config.yaml
n_layer: 8
d_model: 160
n_head: 2
n_kv_head: 2
head_dim: 64
d_mlp: 320
vocab_size: 8192
activation: "gelu"
norm: "layernorm"
norm_place: "pre"
norm_eps: 1e-05
positions: "learned"
qk_norm: false
attn_scale: 0.125
bias: "none"
tie_embeddings: true
parallel_block: false
init: "normal"
init_std_qkv: 0.0395
init_std_o: 0.0
init_std_up: 0.0395
init_std_down: 0.0
optimizer: "laprop"
lr: 0.00156
lr_mult_o: 0.714
beta1: 0.9
beta2: 0.99
lr_head: 0.00555
grad_clip: 1.0
warmup_steps: 426
schedule: "wsd"
decay_fraction: 0.728
decay_shape: "linear"
final_lr_fraction: 0.0
batch_tokens: 16384
seq_len: 512
doc_mask: true
train_tokens: 139300000
steps: 8503
dataset: "wikipedia_en"
Each number is 128 + 32 x the weight over the matrix's rms, rounded and kept within 0 to 255. Layers, rows and columns count from 0. Numbers have three digits each.

# q: layer 3 attention query, 128x160, rms 0.0683, rows 0-85, columns 40-79
# k: layer 3 attention key, 128x160, rms 0.0656, rows 0-85, columns 40-79
# v: layer 3 attention value, 128x160, rms 0.0978, rows 0-63, columns 40-79
# o: layer 3 attention output (transposed), 128x160, rms 0.0617, rows 0-63, columns 40-79
q0:125140141155110120139124106133127115094173106102085111186181131106104156166118112225159123085158146099155134132113166091
k0:138134117127105191057146129128148164119078085171163083145121132110152062120110136114113119141137124125123103137130166130
q1:100092108109053133115057157129199194116151150138125108189149176107122251160091072102000132139125146129109105114108131036
k1:161145095155109163125088126109129124091092121057131064137172190135175167145092110118136123169149081128140144166148161103
q2:166135097069083109105072159126134175191131145078133148133099158130200162102133112064065189153092142164160157106152073103
k2:147141122116148116140102136108146132132191111107096186144239108168131204163145121134165112131158112104132137137123101116
q3:142114102078136124127158148112105133128126109132174125116091092140169134083163110151138137165133098141143120104124133146
k3:165126173132168136179091132111136115148173151066118185075131124116086192138117125098141143114142149113120168110132050124
q4:188097159093131115119096222126106162122129147080123113138107208072075141102159060200190168120148137143106105103193093076
k4:110200190125136052193140091181122138183084135132146157186106115104117105134123124103102180115091083140099154121114100098
q5:124158082093120144097165100132076109164114135122191128044061083148164088065110188094110108179105119100141135104118131193
k5:128104158128149098179083162084129091164171133074077173142123099158084189120177127145147127114143112102155157145160092116
q6:173131215074204149116082139106098195165111155123076123116102128157130023127247104062195184085147120161140143138181102120
k6:170127167134164090136165125163077122156154133171173194141224049132073156140153126182127130108140147122051134106099141161
q7:126135198108107128148089124114103106171133098090122097153134160103062094102146107171166152134168169149166094060171042124
k7:097127115104175070173141153144144107106140149143114134151000093113102102128195135195100150163099062121103094105117160157
q8:129109152134146059192128162175177190193140157140160133155149190070100156146175113132131134124118134175154109101186193066
k8:131202114105099132070102164189170106123110079077144123158020101099148138124109152174109166154122146158138113168085105108
q9:114145094118149154101106162084142205114109210086123143155106218156202197117094081099087134133093130150144128128156111099
k9:130190175148119137134107119119102155096158133114131149153248123118138120159121126137128126129184118120101168165162146113
q10:147135111149160142152156156184092137098104105129113183113123121142122190086138113131113129097131132131177148053109116118
k10:171062072122111163117141108150173190146127097210062147139129147127167023146134187060138111141137109194140131176136188113
q11:054114101088183132136080121168117109117148168091110116123122084218164132165169097034116113115099099129153161139110106125
k11:146158110093180122136172153116092178134161138132062218092210118139098059096131106156161118097133165128117114145141159133
q12:108093119118077189123102111107116092099140125139097087096144133165054060114169134107158135105153162130066150148054143159
k12:152126185137145121100181108098089155126127158219107123114173124122141065129130118145137106112113102138118105131134151132
q13:099098139084096107090089176111143148153158114107115043226119184043123157123153045144104134107137133180177110151192054082
k13:121173106147144129110165085208126135159096095069158195207207135109091123169164134149168111132195102111100128117060183142
q14:076128151135073071152133160210151140136150135178153166156116100122081162105179125107091140117084130079129141099110166160
k14:104200151125188130137115131104118126098130092109093111120000169094175168106096128160073128138103178163143131130132099068
q15:148086071114089160132089152041147138120141167096172086112132145180120146129167120106116104153130142134072085179120113155
k15:103157166110150108156123145136092162133155116077081150132177116136114161122122090145150166145141096106141164132183082104
q16:096124095171194111165199070170085095090133102120117190101141075119132097171101155186134118099150123164123104150086148143
k16:135085121120114179036169113143150176154135124183158097114142109096112016136143141123163097103123149189160129125183156169
q17:132130190089147119111105153112128167110127130111076100181160166102112078155190078137148183090197145178129138158125103111
k17:134117134135129133066166089134106170149099132165156139174207078135119084119125160175130121145158146117102105154123177131
q18:139158146113134143116087104138154127140131091141108104169146146149063071164163088153162167094149103146080147121108105126
k18:119113176120108078101143107131153155119122174153126054127076136115141095121112157137093185136104115137125074151127121120
q19:076161084155091117111101159095221141082156171052137119141150196119136196138135080123080099103108112142111078156107127094
k19:131144082132101221102151103084109161119115159133111149179240141134184083157119139119130119119214133161131133195159168113
q20:120113160150140149106135099077084131143104068165091148144109106127168107146140159138141113119161146126180139132148106150
k20:143126105142113126124135130138166157092133096141139090167056148114134108170123103149164105164117148115144131112150155134
q21:121115154124195177073161093072129120093100140171134172091109072058115051071147155115213135103112156113121111190077126174
k21:061168159137149087199150141136123095113137155088134106106000170131162132124131105132087117147097124117117117077108114142
q22:115123175126054091120060092111153100074171094101160096160130186178078202167063112121097120181146131091121094105184088078
k22:134093083114115149176089144148162095149138134085059118132050104135143143170135116125111150130106080110131104102102078120
q23:138096157158135137104071097142174135133130116121103072181209146150062131215127106147145167053144130136066119151078123102
k23:113095143131088112077181136140135147090095131147134084142060125117142072110107143156094134176111108139111090125131161137
q24:149133114147120130118199074079071076097092098138081153066147089150141105154036150177142140135157145124144135113152145152
k24:100080083110115134089117126092149128162148134147168083115162137126129075123113151062135085120075119124176111139133149147
q25:087107158188136173130160137105121102108151092133080144134171079130062143138144116117166098076150125137119116129083124127
k25:132134125106064120106131101165119143113089107165164096112071148097128074115115134120107169124104106130124101139129162117
q26:139142125122147116138171141088115119112106161080142141089084122109169100066139159110155105167093131146146098136153125180
k26:092155168120176102197115154150096094134176134107122202119089112136104177119158124136140116101142145125129143087153117125
q27:115131130123115098111167133168086159175101084165117139121116071147180123144035137175135118131118208094148169136217112124
k27:148154114079086148100112137130154147121120075114113075112057142115149149145117133091066132177115109100144121080106167100
q28:168154190106187080165124135167110165174089114136148139107103131166162154111054121129163177107122127108148168115180114100
k28:141124124130120088169075146164164120202169131153163122103185058148117203164173145070136143138135160131134102059059094142
q29:174107122134090130107075119117125147112141089136092173151147158174234222137060110141073108179129085125153123163132141095
k29:183123087166086199120087129127100143121130108124114092133255144112114166147086116112187111102200154110134175130123183121
q30:169093206105150131129110191130095194135143090163110050196141135061099137127170105174158187122158176172145142107143091071
k30:120151149119156042134119104171136089171106113097184122126000117121131132103124115136120166187085140130135099078097119120
q31:169151111115135095140169116109096128117131112112147187068059086135179092088071193144132130215121124147170126084153102164
k31:080098127110146126164077154114117068177158159115100169151122100162119169150195105113152124100128134094154183079143079119
q32:120101121110115156165123153164141110077154112077173123110114105167085148134091111122164123095158118062168162106132058115
k32:141140174092145117166154151132154149117106102163063108092000135144159076108156137115114141172094122164130103096139124122
q33:089100152177135161201102136162153087139131112158109079220172146138056187164158087151138113068127160133093131092093163103
k33:152131114094084139109159105151145148115094113147130081097000126093130039099101173125103148143119109145112095125118156129
q34:119133079186150092177164079142115077129114125179137123115142130149093086160146139201150088135140119091079127153097228167
k34:156076141110146101109146144128164122114147113144151150049015125099139114069097142130157140101035171160129107122149101111
q35:157126159108178117148161167175087148151154069139118172041105115133151111127155141095127129085128132140166152133150085129
k35:129076094130149159114160117163097140157089043162178158110149064110143052136200129114144135144112111135131137058150179151
q36:071135146110145153107131106099140131092115131106132080158132158163142143143083145143089139084127100170161133110131127157
k36:167173147102133147137132111101092162086176164146111166142178116130117101142122092104128130120133222137133108156157142133
q37:102131165143181122118155048117152131072133204106122122168128122111198146145116128157144111107132114191077067147083192122
k37:110163133095101127148126133140117147132141153107206118142124119110143064121098099198132127095117193129153113135150156157
q38:213133095133111151086145130086108131091134111123133167104134103114152161112140160088102110148132097150156111110079140155
k38:137076090135093144111117098127150187165101136144090081186195155147141098177135157125101143147132143119135149165183163097
q39:135120080131059106127165094116113084140105132098159135095093094149181110084093177169128090187150109132098139158165147197
k39:117129129116150141169130132104121108117131150126085173113182127138104189138128072127139098101148131094167163121127095122
q40:150108098116109141086127100113101127119120130124106154105107083118114069120118147120174110101126187154129159154079105139
k40:113110131093153055109142141105091145114115167164106096105133151112161089138128114128167149143128121114133111089175137180
q41:153147172153110141081119118095099151141136135171109175145126122094133115078168148086055106159127148157163130149106146128
k41:197091042147169164123151103100122122096088064187135147119240143133134131180113110168179089095127112122141126117109177155
q42:115129105182113109133170107207049133122119106162166129079113102132154050141159154170120108128160087070124160135141215152
k42:133107135100123168083196165129112134083095124141081086108030124113139097133074143124095123129100169094153131177221125135
q43:096109178175138178166153137137104099081168087142077131103157087107078138160175154132147101105163143106120100110113155174
k43:110087128102088146063174098126126131140091120194170077135099125133123053119112146125120163121110139164159134161169143120
q44:056118093145149118139119137135125064061129194085161044179151192174129162144116093111113115141113080108108078122086072109
k44:060165189122152117191124135118105138118150135026091163113000133120153098106127114157101138140102125129119099137141131144
q45:136078123108196149116173073144098124162123112121153158086128076095132057130159148204175140121084146188052090114135126198
k45:072180176127115047090146151079088120160123137131129118134049138128121028148173096171102139124117114154184138156114104125
q46:102181143104087169108124145108178129147138111097148106190122145162131185124190098093113100147131096100150111136083127117
k46:088138152168130117211153108139168088091122173075072132099020159098103219113119139164086151155129118107085120129157112109
q47:093172093134059120123091129140126097090129126151143055185150179070120232150053088132052113176135153071080136132128153077
k47:170101149117137174124084132125203155103142113053067087150047147134169132105116132088118130152111089115155094112151161101
q48:113183094115027173093127090132084145117107102186095110188145156061139184131029127167047069181156118079143129124179196088
k48:184115101136137155080088116101185101118102089106126045118117194140122213098087146075112102141097143099130108156093119142
q49:150140173128155132148172110194050099154114115161124127072129094102077066132216162158189119121153094110122185090160177156
k49:163093129107152101141139140150183118139109113177137117104093086147093107091126158136125160097055149120124111100118111135
q50:148153064095084068147159160155113127132140101120151159078058104109175196074074154165069087200105099112171141062141120148
k50:140148138108120190143081151114151121132143127103066154131170142135102193141136130116170126100153150084143156141117102096
q51:179081082094108107111127163095144096148129171111138135113108130079197115116154156091100125137113117142141071130142146117
k51:075162139135133094141120132121108109101152133064127163128056148135134162130132091135129114126120126114163152121148095136
q52:172137197162223116178166102142092126164089127136111175040147076124136115110135160094182142174101123129125176118120142160
k52:132099113107140068146111175157155125140115127198137114109107081138107113081142149124110151095113129144129097069107128120
q53:170129080078151079115110162145140134175115174102118111126110171141136130111111123156150208160099082115123122082152098119
k53:082142157117140071189128156138113087107177141087143174126053116115141170116145096109113121135106142103104119117103089112
q54:140095131095090114127094170146170166127138126110150140102091162100154164104139101148071152160103107180133109071122079132
k54:147150140156148119155118122116129128148135133119120175162194142144096174165148113132154140125153150120146158112113074120
q55:097139111151100157110159103090153143086114124176122123133151134137098128144082144206109114185130120099071087137082198172
k55:101057166109105152052068127048129092126151132130114082101125147124121110155093118073114124115147150144152135199104121093
q56:183071123116116157119088169143119159118146159137094115108145122165180198089152097142104125140133133076138113125153101079
k56:162148095177158139176110102120099129155112092103107169103205171122126159129094112073161118143122110136132173118121186084
q57:137145208092206106146152199211163186165105171115148119159118138108102133166186100032141155084110149161164157091146126077
k57:124150119102112092190120125177124151148122115123186134195105070142134191091213150174133140157156122174104074094131157124
q58:097174074137115100151152082120085087117115129106167170124115104163118139110136130145155110177115102100077154156150163227
k58:074127137103132131134115145097148110106197181085069175070083118140134223108101112058097149101145149102114128171146116122
q59:129112091131143174106153062134157096163117102112166152068128093235121075165150153079128081123159150104100132168096174221
k59:147076133112096152085152127089103173122108160163109080125218078109110098146124131134127141116177126172151136173177141165
q60:154121237139170088169157118199086145200114056136109167055092055134107101070157177149183174146136107130148209103174110162
k60:137138185109131067154103153114149104139124140150143090127000094117127172104166154107119163139065124129122097084096130124
q61:074142124096113096067085199128183174120122165137140067224113202092172220149106080101071119139091133127155082107103099048
k61:114178106137158095189093145139136092093155108037139141136063141119155158130119116122126120156153137104116131126108119120
q62:160126070126075154122070134096126124111139084131131161127141171195219219159059121117063094161140103110140102100113151099
k62:230046035169097192100079100111145177099120113141088093139255139123133082134114149067121114115201151118166164207130148124
q63:129159113141145089150075149189160123094151120112140090194135145105089196137135102134091134148120053130130086092152111117
k63:133081084151105163150148112134156108165106139096128174132206131134090146086120175128145129085150145135131113145109122118
v0:116088143116122115138145150113096147102093133095099110127126148133127142179115129122095136137099104089163149102125141116
o0:168153154151149048148131099155158130115148103145111138164146134122058161122165101141150167135107140182121123133171081138
v1:158096136114099132135169133142148147112156123095088106181149129088169126128056154077153109145145156123123122128096077156
o1:111143141140132148106115111096169156121130093105072145098128126155104142128158105124103202135127133169145092139158144116
v2:144127100097148113108087116114157125115075184113140077113123118142105107127142123117107138128128116063148121148155133129
o2:182130137134115163145150137158163105143116120113105174165101168118107087126113098114113163129126122114099125140129158149
v3:165126117128164121110129144088139132101132140130066139151161117131140126126138152142196113118118109082129059166117115121
o3:085146124100143109091128120103172126111125150114147097142106120145109174169143094112065148116128126166137093119105121076
v4:098179110122143085108144123151131115147113137149164136136125143165120126112105094149133131125111093112131109126124119126
o4:161146138187128150132119164156169101170098104108136160102121143083158167132142106139125111128106131100118167107131132123
v5:156071138103104171133108116167130155118125141091102112177129099053120149128107157115129162129135128149134151113150121162
o5:126139107124128117133092143115135134109118138079106162139124134143091116148130166143105160139164126134131133139174167159
v6:073128091115126152130106125096131105107071102125099141161135150141120161120127140169125181118111075090133136132167158106
o6:112080148161106060100103133145112118132179122141158147171162148162094088114104131178190109117127110122086192102121113154
v7:103116158131103137120136135129113107158136111133137113159126129162124142123127141090117187136135123166114163121125134129
o7:114119120158148097135114126132102148119142158147124127095178103114111125144121148149169097166138147118147153119147109138
v8:138115100146131101148147131137080169185120151133111100139133131123123132130107067101157126111110077140147133158142124120
o8:140162117159123107119112130128194129138114093106121152148142133091156185120156114118087143122105151153159130100164100097
v9:142126105143137126116134120140183108137094139115143119174121080148142113141154112154151158113145067105119075130095144097
o9:143107133140110159133087162128128118162123130087075172092156162127191092049075120137116106126139102114157141124158147097
v10:086145099146176119126149140135144111158130091160142118143141119144145141126164149144161137108110110158137127127102145107
o10:132091156127094077116075156129110126118172098127114098128121159141126136168135118173149092089114104127115162105146097121
v11:060136139128103154136178081149151050097105134104144122110125163097088112114136158157099149160139118158110149092096102175
o11:121115136142143085130128138158065144146147128137143148064176094131120083119109175156184086149105120102079169180139151151
v12:146115104133133159133135134127155127118139137123096113179126108071120122119153142151125107128143127134120112122092155099
o12:115101149097104122125096114122107130119150127126084144096110155149143082102087121146115135119155111145130134132131154115
v13:108145118125116064142104097171092091181176124141142089164131148151089131118126117163091080150127171134098119101153112143
o13:105119134120102186136171091105123187185075108146133183071152118126124142102145143155126153129152160113140141159096140139
v14:128120167135149094152140152150096171123141085126176133125118117163174177137114106097079108106121180152160163156122124100
o14:209147191171117111146087119117164122102121134144090108161100174131153133118170099121132165132115134162182108073162088116
v15:116108156125149135098127137109125139115067126116139096145133136147183150131103123082118208122145082120174158167116099106
o15:162124164213110132140102112134175113105169136162067139160125168143129087162108073094118162130091112132136144093150099131
v16:116161135109081164146126135210122127141106076088152104131122145063132128148097142120080202119151152150162213114141118154
o16:127110118153115142160116128142141148114126138088131181199134172143077111177150164109147151140120117106072113125161111154
v17:122081168126139128114135129144133153179118133134173040217141118141153142169111148054081126151130087129175175129115099139
o17:170123169212085193156121100131156132114138097163043163057128151128131078145116091158135135141108129127157129149148170161
v18:149130113123170120138082132117114141115131121137155137116125151150134143151180095147104118111110147089172100153139147094
o18:171125179141101130117112125149159119127129137139140110178086155129121129093131083113116160107118115145126133095134106118
v19:086153130127124132153147155163101144131155100123204133101123099058158115115101116156074062113118175119157150130150149112
o19:208111187108105119163120138130127108109091083151106127181095192132143102146172152159152165115121121148101093118131145147
v20:103125155156124150129105105126139093123104081084222097159122142158101127147119170121131081129149170126165147087116107163
o20:105111153140086097159152143144077153151158120166121118086152125138116061115106142172202107111096109088113167179117186155
v21:128145168129128162128127125138149133106166097136111157160131107106136168115124148158113079125141141133104082125139076169
o21:074117130129118173102123120080098152145115126124104122044127111181179120095126148164140131119168113119170150127098186151
v22:111077153109097145139102102152102135146139166097115131185122093145128123123169109138100176168129074140115156106180123126
o22:137123113125150131122105128112113120130095155122136135094181105108142098085115184148149089165159158112144145158123148156
v23:119136126120152118114136129120129149093080152160121134111128113125194161121124119184131118102134134094113095147131144058
o23:132142128123136117133117103129104122151149139140120101188085124128122155114096094138120135112156126146156150096130105120
v24:111098126140110122119112128097135172098145169151096168162121128078164120122093143151108079147110096052120060130159152125
o24:129118132130130127098162094095135094120103101167161114117130101143115155080133119167108137142148126169143078122081166114
v25:089166135105042131136102149123093180163152207119138119101104123120141099110072082081065124135135110115109180150164129135
o25:168114119168132152147157099138143144149104104151112158139114133122156107097135104094109165160157145138134101118106132156
v26:142112098116170117141109146141119133157121122131153109110125092150105146156157119148143107085115146124148115135116126079
o26:149140142123126106138109144153150155141124103105124131184096143112116167131159087114128164096118138152137131117161103120
v27:146149119146136136176050128141135177179136153165138150183131147159148126115164076110134140113115142146127135155172144115
o27:157135117110118189097120136114158103134122110097114100127111126113187129125133118087102125104152131113179134083123121157
v28:119195150134127145158120128167169152103153081133170159054122117053153131092115117148110102111160169176118143134148131112
o28:153126119131110190150113147089116110096107142102133103164080160147136110160144163098127148117153106108091104121120131139
v29:133077109114122135142151132125131127136147113123078176163128122118124153161164143170113132136132077143122097100140142105
o29:120116136103161061093073110109097121120135115111155110132146090117120165057145161186145112125149144185147165136175102132
v30:146138173142151112147137132152049118115179070109107151102143120099133143153152157133135056144148201151164101111127129143
o30:089147141099113121124143129090133158086118177161167089126144141142062170142163158162138136147108127145117091139104118096
v31:073137135120119119127124165125145152118087176111135163125123129123194131136108114143097144124120110092124116118120164095
o31:159107134112126080134116142148135089148131095129133101170133138135109116080118097169135121123123110151096110124122115125
v32:101136126139121153133117104105193133106128160132138139141134135122159120112158165092168168146143086139087113147096128174
o32:104111091138132151117130155118101132127152136120119097049150088146153091135078134127122075141139106100120124144120127138
v33:115160111145141090086149127176084140155118123152105142159127105120165150139151085188135136113116088123133147144113153059
o33:123122122122125094142080092100122121134130141133115131160155167092135175093130134134099100153139142152154124065163054063
v34:124153109107123163106111148112123128114165086115138114133158114106121114089160134122138071116154172097118145150127131123
o34:088109162103092154126133116106115132118140120161132099109085150151110088170134114146143150098152123121093146159072172156
v35:123092113152110082120109098117153126198113184129125116199124141175142127156153133162123179152098105139140124142141124094
o35:154146100127157080159067109169107119160128128108124112144149093087130152080101126127101079148131158156173160135189096083
v36:123135154151155081099143130097159166081111123134187138142119126174209135155129117151099078126122167063141095116080145078
o36:207143185169120181164129106091156088138112123173104107079106152116131126045130056132118146145124103171174079111129120069
v37:108127124128121114113159123117133087125115189100124163091102125112115119136126133192104138130117101125102124132137129104
o37:127130110102156065139112131185094127164116131128154133157148117125134132087099134148146093137119135133120141128146120120
v38:118157115118115108134159128124154109130113122145144128122134183110122109113092115124150110149121164156119137115124125174
o38:112162099117155132132144143139129105125122105121182103095140078098130165162138152117132083116110132098101133148110158122
v39:134111133159184082110139111127122130112102144136061167164116120201157152143158085169112172101130128097091104113105150067
o39:123128132104174121110123086115146100159113167134129134106166151120174129059101109136103072139148137134184114066125076067
v40:137172113111165133128128131108129125105166067144175116076126151110101126140129128131128050121116151079143131137165128141
o40:125091183134086140120143129136158142124123121145142146187065174162093127143141088141120169105114100126083107107089121122
v41:103124149161149110163162116128153163106146120119054152139113111131142146142104151149085145124119052059106110153121163129
o41:154132169153144126075129113123192101101104135120156170097180171132138151089164096175129089154103102159133050069126081089
v42:131121140141184113110147135158069101159090079160184155055143121103117140153158127166184131113125144170175100081146161093
o42:094113105077119046129121172128118118120138180129161115255148165151102144152109185167122078102081103101107140092141094080
v43:166070133110142123137049111137084144178169160122132093160146099145060136129233167068131129150119118156150140084154149156
o43:122138115113116121131152160119125147098121163152127113068136119102045146185143142158150128144139166116147149154139122193
v44:122113155139132113123122159104122144121124120132135126113138137127134104123125151117122087151126120128087105114123151158
o44:111124124140123157126165126094127129108126138181140108044158112129113144135117123159139110152119115126132105139092143126
v45:146168098111146117127149150158120134136157114136136143106127157069136113108093100111131106120114139130135158150141097150
o45:147136151128101175115121118136168123131091110103122165173093140122133155167161108092069178120113114124117103095114134113
v46:124167142128137099136119151154115151129158112154107186100124073108124129117137110163121079108135100092083117143173150052
o46:104097136081109132104120120098147130144097115120130118163124212160174145086158132164112126117140134145133114074112074116
v47:158098094117159123129079145117096160145151172145128116139121121132103131133175095171137107103116111130130120151142159108
o47:147122139091116120127110115136152128125112116115135112176079140111140142140144102083094159109152145155136128114131105130
v48:139124130133135127122117100155151097140115166124103125145110186107104125109101145136109164133128148113104158109137124155
o48:118148096089140165138142106170107126154113137098132141117140098133142097151115153119125094121144143099137146138130141165
v49:111168131119116107125111163122083137150149110130150144075123160114131110135139127126123064131126166095147140119163131109
o49:117122155123100108132162107139123155134131106195142087169101129139088162141158087141145165122107141156120126120101114142
v50:099143110111118126154117144165150170169102160160153145171126152036159160122125141141116172096135106176149154142168118093
o50:159151095129128083137041136126113111121141116081097106198126133124104171159139170127106127136139121135147165067186079147
v51:154168128152159150143093138144165139092152120142118135094134165086144099130136138099128147119134127123116129159084139157
o51:140131132111100212115128131152143111128138140098115110117095145144148092151116101093096124127132102115107097135141107135
v52:168101092091130161162136137123150101092159120114085144112149107100063123093133146131136122119146131144109102138128095144
o52:093111145109118114066107146136085158118146106109132126099096102159149128148150141134156162096134146147108164173114183181
v53:159061128135152118096132126096164156136112158171067135142139153112168115142094146109185147154108108095138062185118134158
o53:100165068129179159113143089093148109096128160133146118130136076123117175143107120094053093159119132156172081117132131054
v54:109141149145099126095112111101190136082167120155102182148116108110159134133111189176150110141140106046078031173146109115
o54:053121091127143199083143115058118135147117135106154098085104097186108172091114114150085112136173124146147099126069146109
v55:126123140105099158125127116122087132100116135105057142137142145109155122141115128100150197150129099134136125152128131141
o55:095147090143164098113126134108154130114143170113149127133188099119073151133113151114114114162125136125122106128130087105
v56:159122107138174133113104117141099101141123104129134110100141166162082100141107096124169148111134138077159115143147140123
o56:120138126139125166134150130130193126125106143116143153183137163130124129150136107061094152129094127111118118110115114092
v57:107140128137120148112164131156078147137095098139157170118126170079176152110071098202120109133153180081134132121200132130
o57:104117124165120134133127083054120144132078137164174158236164125172100156098176185084091177149117115143150117074067138062
v58:119111105126157118118122142084138123128124140145136125115142154164088115173136132112146083136107112064135076136147141150
o58:132129148137136120113175135126187122126118094156155124139115131128086164125141084146109148131080127149110112124107136113
v59:157129097155187133118162137143160093082119069104083130155148131159145128149086147144208139126145138141135060135103127148
o59:110138132118132141100103144094141126135147110096107136115129119137128159117104129127127144103099097130125160138126149092
v60:124102132143094111121128111124120142114184151146106151145113129133135112124108125180132035152109116081079046114119148152
o60:106120129091131165091174108101114114157085086151171114060129093126165142058135125173110100128141124149129102161073189113
v61:154137138155181129097094146061162124108115164161075117156152147201135131124150132082140121114087108122131102136098109119
o61:124146118119153147106154120131142096118178108145106069071098098110173133148095060107128105118155120123163139107108134141
v62:122141108122132120150145119131084129149132117100090179100131121139101116137110073090180147136117080155121107148123147100
o62:106149097108144098086122151121148117130115114121149125123183133093175166110148132130130102120092140133118159097148092102
v63:102144126148108095133176137128104135127096145123129097128109178134146122139111118124100080142111108105109148106114135158
o63:136150154173131103142171111148144134159146090180124170086161117098123155091120091156152134136087122147139137129133127123
q64:166131145158125123129095108114167153175140063138126092140136102184160119136112185105168166136142146092139127124137076110
k64:122102163117133100093126108144082121113085153128124119139076120090124138107145097112115103163092090123113152130132126110
q65:126114092080135080143147125091140105157152163127114077111100110104114110090083154150095132155079136115137139124142129139
k65:153148122164131159176117137140118135102131114126160171140128163110131155158165128132134153126165118124139117130135117133
q66:085165146135115116147114183106132121157127135095142093087152094095125098108138163119049143144126139130139107143114145100
k66:163111073157144128129125085127135134167126169129102191170128138157144159115122115166171075112163121128130147118145094123
q67:124155189090093146094091131127058087145129105144149101092148100153141138127093131143135133147196099064155143117161113098
k67:153108092139125070150138112156163153143130159113125100137042114087120155101151115141112098171031112126100105098139110135
q68:078144085063122152109093144081144135116145146118120125156131175131139117120144118093088118130120088042143181174116118127
k68:160141104189114120149120093142119135135117146088150132117147109165142117127128169182161127156172169100112105121132129178
q69:129103158094096087121069070159111138174122111195106074137145084110170157078036124121127148137130096046119188136120117088
k69:176133139131104080101133148093138144130119136125153099164034135109118153125188109113148151176091141134126093116163084166
q70:115136101144126121131182116155130092077152086162172127147099154119096182115156140135161153131121150110124119107174213085
k70:097163131146139124202101114164132102116129130085091126112000133089121158106117123122103141170045134116130127081095103093
q71:137161137143126202138172158158109198131075111144149165113143102134089126154167158104157101124135091125095118144087184154
k71:117107116125129069069119113103169112133151148146128112118139107152167079116096108122096126129109165142152156148162096132
q72:090100097088143145078152089092045109104115155142092140132133115128147088132097112152149140119155117075124133157152102091
k72:091146119142135115189138148141144091111119109090144091137000122108110149089134135120136109173091128087087089097124101149
q73:088121054106135184086103157090145151127145148147145098158126163151109074141141139074124086148094125093120127161084119156
k73:133152168120156151129153144101125120122096134105120140134103123158123076130106126166126128113148124147090126198140125147
q74:143168145121117137117111218090100127140108096134152146080136143188123163114099172136107100151150104103179133164142126104
k74:147112071121129113117119087138149143158134160101127127141250123130115086173154121088156138104164139082112136142135119150
q75:134147197149143155177143063150114156164127106144145137121158078136107158163149128083190128128116109161137137136150128120
k75:107065140130130072096133135121124137131129133162127101129118125101150149134119115129102143133106113131143119112133109092
q76:085120135102131129127085179155127138108133138103145114134111153143108092137170121132082141146129102100098149106127155138
k76:114164118149138120178161131109125103129115143123101139127044102147122144116085122146110100116127150128122095132123093116
q77:125128111145129179128123138111116156112128156118116137188136142096132115168202129101062052134137155100102139197089113140
k77:154130135104127101106134131175111100136097096176141152086215095157133129124112152112196145098156120127102112158156191134
q78:195072117130126085136110131140123113121148154113132132053115120115158204093068190149108163167115067214135128101202191148
k78:108149117128102184158072130115152147169130125122128143156255142131118106158134109153156145089182140108156154129101086105
q79:144098198160099039131092034117155120113128152161088067169160116101134212135125076149167103107121119132167114095189044074
k79:123140168121122095133120126166119107143120097135117106121000141126124180121144101120106118182054091088159125065097145116
q80:156033183154085171050088077109116132114101153183134109152186075142088115163134146093201090104185133063075198146096121096
k80:166119132106156079128143117133133106141112153129130087127026105126114101144127119153123126175054118122116104129136107156
q81:087134156180153119166150081203108094133134104160083151141150096064123175121132091126129149097092153057124114094110098130
k81:118115138147119117156131157118131109095141122076084115129000148141149136116083133168104116166081106142145116077114136088
q82:132146064125187100140109155112136132116129146156136085153137134122121127131162134091141171143068102106136167115119143128
k82:103157239147138073163113070156104156107130131082128142155046153130152140095089121196119123173144118091137102126153098115
q83:127089150104119094130141080093151118121139162156138068137149100100127120081101097090133129099146157088177110117089087096
k83:151133139126153107122147109114112141136126119142126146119071141135108153153172149162114125174077116127129122149118133154
q84:122140160088099123176111121111158169125135118149137072074130137131132140116146103129141160139160066091124134079127070131
k84:132103131116097116066125101175118147183123134157131117206106125096124146070122118134092144161107163103135127132142148101
q85:171151173142099106140109120125156145129109142090138124161128079092148083090126126122146125126104198142122096156085065170
k85:133112114116146143074119145097145163154133146161149147132170161129124125148130130102085142107172105120157149096157086085